python train.py --num_key_value_heads=5 --head_dim=64 --hidden_act="gelu" --positions="learned" --qk_norm=false --attn_scale=0.125 --tie_word_embeddings=true --init_std_o=0.0 --init_std_down=0.0 --weight_decay=0.27 --final_lr_fraction=0.0
Each number is 128 + 24 x the weight over the matrix's rms, rounded and kept within 0 to 255. Layers, rows and columns count from 0. Numbers have three digits each.

# layer 3 attention query, 320x640, rms 0.0539, rows 280-319, columns 128-255
142102110095152111157119101131138138124147119129122174140115095119147163087110107153107155116132149177148117129152098123135127112102152103114092080132075126137144136115188119105118163102117133111096144107092109145146118145144130119133147152151134083131110144153120126120126078128164127101097113130093135131118126121138144123088150156132089117144156099080135118146124122146115103157116
156125156111082129116128136139147131088152110185176113123093124114112118111114129136134082125124116120110135137124133100097139121120097136114122133148139134095124118120144128070158114129135173156119132168073085145126110093128123108113112085133109155160161122138121081132113161138170143111114140185100173147166117139110135130160128099149079136108145149146133133167106105161120098140129
137143157108169117115137100105152150140109131091122135119148128126093120135130131136174149108099118096113109132136066211129113117125113151152089116177125119172154090138131132108092121109146112157122130138117149178134103155101125174110117144127179136144119117110116129133169094129179082146115115111166099106132096142141123132103178146104134129130120157138123150094111130136116127121140
122122123143147131184076095115127082153101136143133151126135110090133161126143085130137147130123109092162116121133080108111077143125126087146132116147124151122133169124095121127137107136180142101128135120183173134113133112160118107081138128112146145120145126138122102136120126121126134138106153095103110138144145180137094135107156138091148124122166113127111077142110115141071134104089
126117157125131141144122156127128116133154119169153150087115114096144142077119085163088129099144152116124126117167138129128111120078153106130164132153161132152139080092090133106130119132147155139140130154089128114136125120169113107131128144144142130131101158114109132096128112108120099152116171144126144119173157112143158138119127142132106071131130130133128110129123126095105124109108
127153123149128135114212095116140143124109118136131126158132097105133160140088140164124162130134135098081182156141139142137122125128128101100117109129177122163121130101126141121100138126159121146156114149109134130149097114124120137115100105139127112127117154136114158122083079169139091116094127113127119124122155110119124112121122085125165190137170135119136120147123087152107091086137
152112126157106101102104128144082145148141156110141079121177131144127107152167092155116110086152093128143133146130121150075146126131129136129151142122164140103150091128100148151116098121109129109140135114163113156095116133078096142106121130129129122156127147123111118108149102135138123144134113138131110121130142139106117114111125112117138108132128122122130134168098125145095119173152
149134144187084159144148143133122119119140101133149110102161136116161098095131114141103111129181118138105119143119094131163129097150128109133154123116116103124100109121145128133116105125080127124140145147110164135144157149119114153138138135131149105143131118121097157203133133114111088117147123130169080120129141102086109149125117107196116175095087133156124093123091093110145148097124
153091128161128157133120130169128154127107119124126155122133159115164071110104140098142139134126135144107092122146130140081118130101080167098092095169125151124150124167127137148145096131142152154140140146133115113144153121139098126119128122149153100096113146147130069122130129097128135129111105154170123117126147142137126114136122117100161140127110107138155068086135133125113148118157
149153152134096124135086123146124111106120089158139109126116124128112138136114184141146137141126130185132111143113159132089098094115104121118154136077114136142136140157134136125121168150167135108126122099103115155116131173116149148120156147113143109088142114139134112138142129158129143152149156089128126104113115099140124136125110120131119108107146117128134125098093143128131125154137
119083121118164097147128121097149137097136163138165111158106126123131160130165124125161175144124132158113099137104137106158140106121110155128085150132165104155121141134102132109090118110097083157137131076177129132104125137135124153163141118157165125156097123137142123107110155080117142137147109152114119113095108123080102154162135127120101127143122090168138168120125137119098150143158
119096129110169136145150137144129106097101144123145090119102143121169157144084142140132144108163148106106158115162124121119090199114120160157131167102127155139094129118130139134129139129175107147144104140107145102120158153126124093140091140147124105114094119101113127149110111132160131134172127089133143085128112123136124131126104155134104111148094119120152142144157120120157147140088
119130142140132120141142122109125167156107142138113123140118104111131126109110153154144119138131120146142135081149151121081126131089086157130098135124141145135094147148136115109133107120138119135113111174142113136133192119101130127162087096106141096140131122119153104114121132100115125136152111127153111117109064104172154115152142109111133137107152147112133101118122136097107105095124
111150122118159112107109122150119151124136073120136107153111147119123141170082153126149102139119149151131120146158122133142122108163146105095165134135097119156165134148167122134153140107089134127113144161143119108126147118123117155108119108134116110128118122082126134114113120160120109162141127140149137101095146121116153112126118127121160145124105113110116149119168153109147114161104
143120130158133144098098131112161134117142135109104125083122144127180108120085152115112121159149134104116134154145167164108107117139160150158145144152122128118124132104127157136145126129103163184120138118142162103115139080120082074125113121134124119153185112116123154125067130111084168128157114175092104068154139132137134124092092152116174121150117139121112166135131128133103134101145
115089141110143127140125150128083158111123117141160120134125167198104102102071119149122132145146115133109139165115094156068134093132154158095157107129123124130112129090097117148105127101149113135105106129123120128125123095114159179104150108132134187073133151112094116113125135139115160142101170163168126103141129130194086187142143151100151116126149132124111099112100142115113131147144
122113095116164110134132128116133133123122106137104149106097133118114118121133129101138115076127124107126127149134122079101153126115123162127137123111153138151129156147104128098134094131124109122100140132174171096132138130116136092125113142164161130171110126163158129141092144141164154133186128148115090164116110157108154116156149138138147141122091086100148149135113113103105144115097
120110115132162087131102124132104125153135179126129107100134110120160141127065113129134150114142160155097145115149148168133088103123101093083120155096145091119145118126115149118138107131090144106103113125149101141122100099112128113111110109082143102168117133148088087182125131115062122134145115159141140185135123100119138147136138131132124117141132149114093125133111136112133152095091
157108138074117133104148154135096168093086134108125130109061103148149082128131157137120120126096136161114136147129128130149128125133095120147146134143106126143124151141139094077152112112117138124190129122079132150141153150082100112135146117130091102076148132163110171132102116165178136139117135140157107074103143107133160134149097112113115120173130151159143135134120140152136163164153
123118134118137172111122091117087137143141126161160130126117134128103149142136113128140095167150123104107163089132113118139141123125145146150147167121139141110167120116107158134159148100115177136102107133115100139110163150131106130109087139177124139142113094068150133162133124155118142094104118174135117132170148115093124134154134125123120136149071120148131102124131103123069128134105
120120120115106109132132147128161115117118157125120110116103126099133072122124129118126103116122121113112151177127116130176115127134105124148137118096111117131151078141123124098122144134150156077148166103132121130123132149113125126114123185128110134120115080100134147142099117101121120135078119133137129085129125134114169159160122148169122146125130102135123141131084123125120088211109
092126166158111122159160163150119133129138124125120178156122151126138129147146148120083164107140105144133156113107118114140147143172101155102107118130121132132147102132107144144136120126190109115144111141158133133087113129095141173148159117132138159152151129146128129112095114160182122135101138114141112116170103146135151109141134146138125163132128132138121157149093143135158157158153
130141160127150109127150121102157091097113150080089153151144116124129119140098148086138132155113087164121128088138105161138169096136132146113111129183149122154114092139120122114108121123149103103138139124156128125123143136124136138097122168118175129114087136143179160141136114103131103150135125118146110143109119141153153138120143126153109185108105127133144128138151143119172145153128
119085121120106129091112128114145163101124106109136099134115109145130137111114138137139121088154117146096134096135114136132121123137119168137138152108167168093142181134153117113134140134147127186173128136176166109104135134110140151123104152111108124101172119144137143140135128120112120145164148147099119129118129107110121087154154186126135131166160102103098127121137119100124156074133
133141119178120131154127128134090127114154132113115084126162130137157145121140124135131112113115122160141088114113130168123146135146162126116102122164134134143121152109152136161102119123117139127156127163096092132164129132140137148123146138075123105133093154125139121152127125161098154180138115141110125132151102124101141133132159137090095179121084110127136086119131130115111187088152
134136131104136177144116134136113146163153125131145140098144125132095094091097121111150128126144132073104108117083146121126128138147117119161120082145092141134130142075114143144152129073174129111139108151116140094125168137124132130100125119121110140114104142127120089089142137125098114185121091123158139120148143136180089133110136144140090085125169117121185123085102095122120104120115
101125122122083180120124104096108087166125114114129103149101129120135080103114115148125119144108138111122130131134169162139159143141143118144107123112114135137073073117119120127140115091098130078123140198125074115115156108131128124091090119101117127118152132145141099148153083102124157148123143129144145123151101136128122107158153162134134136118134079130131092132137149144109102132121
135134101138155144116104154140128140146131120160121138100158136159126141086162142127133144152095143118156138138120128107123093154108135121131136125107139113126139149153125101112144110127113120118109144122104153108138112158175156164136122104140128168164143116101110121133136093105133128084142125142141107134121104148122170117104090124143117133122110125111144157126083124133135134131135
165139113109146123124129143166156126120133076137134111105123111150128081083098153165160134128129134152112116116154113120146122140105121167127112146124171122107115124137127149102130133122100117150127121162145137107124146126103128105119081089169168204147146140133110106120169127120121150097100116114139098124123131149104108133137136119127109136159145111119122161105108095154142142127164
149161108089130142167109099126083155112110110109160119138133140128132117074164114112145146185157147105090076148130105116130168116123132118097092161124140091152160094120142141135107134104164102152122143117135142149097147152097142141163142122103112131125109097125143109148100099149126124145137101134110131097127144092146133130148142120112115106110119094132115133118143135124141140166134
133156111104154082126095121133124128154108131122125155152112150123193130121167136123094098168108149114098095131082132095127107133138134110123119116118158181117073097102135174138135121132083149153128114134160094094130091080126152140122121102098118093108146115133094143114125152143102132122149129119162094125108076158117138111154095130148093127109110136095098087117119113129107129120162
120153125127156131172115103140107118102124108136129139120161138103119130102099130138120163182146131181169175173119114145148133108142108156126147098095116153110100122135147101106099172124091175184159144142162116122144098133114160095143120120098137110109117150141140127134090134134154115138142151122081141136121105118155105111111137186157128115123163117165089166154101110165120100133114
159137128106104118135135115155092131109113131145109158136116110128114121109128142137120101124103120142143099157135121158151111128124087137118112155143147170166141147151091143124112139129108150120126109154080088164099134119112125131134107103122073134129125148154166134143131114147125091095107078110117112165144144104150101088138159119132136115126130130167104155088087138156169127139165
149140143121105111131082162116115130155093132138133117128134135077076127108136114116124146096138096151095105117140117123104141119080099148098124134150121131115121128154125127123132134169150138164110085155180119143113135123146145131115103140146143157116106121119160081110152125155146147145131129110149120128149131115118159168101163105143107119158152135124136119127108131134092164144132
091156084097133130141134115092078216118144130120121161104071119137116110088086136081128112153081111130116156139137120124161129121181125115132142145133143183157077127086127126144143164115144163103114155079083122143134153143133106124125131117121136129146156117109137125115140070130133113107141145131128162141150129127099126085090126104141123094120157115131125161125121121146138143142139
102128111115155137107184111114140157117137120185112112129091152122158140123142140138132098105129146129138133132106153132113131107087141136070155098111109130126123171125151166156095120141130136122119106145168113128115120133101101138088139116125113130168130120121169126116144139104128170112126122116136129090134105086093125164109083164144094114137105124083135146122143100148108120105092
132103159140162118085154135136108125100136114161104087111117136148115097135108091143166133123151137164142131155133114131136102143163105161136127111097139130141108109135107118123111124152131147137117135075147128154164094119124152169128126117132137109121115128128165110164141092098144112084173124112143115111133146175162148151156123127123144113144115123092103130148115111140139105131104
159164101100108144125155142091153121103107111136107123124102129127111139137164133093134151145124112125129121085120090113088140160137129133138089097161148118134129116127124110137106097152180150116118130076155134124128109117167150109113156164113145122102127168126141115110103106089136116089108127149117090138114146121112123133152137121160086111109127124150144111111158130094156138117108
099118105161131156117111131145171153123136150141111126157102120126106147128095114149144156126141154096148110165128095121124111127111137119116167127175117154104138128099132150131134120118116168116110116149130159139143149134125154101123117138164109125171141131131188120139135138125129141120115103092127115152107127145110132145134099087181136141109134129099122125135182116160108113142137
108106152092148131100134129094132168096168126152140144131137121090147128144159097136076143108122141163122146085142151129121124107107139117103114140141111112101107132161137123167123139125075130148099136152166115090103139163118172125146151109141171096094127106095125158101118133102151150113133100152100102134104100149122111161129113156125102169161116153138106100116089093131144161077119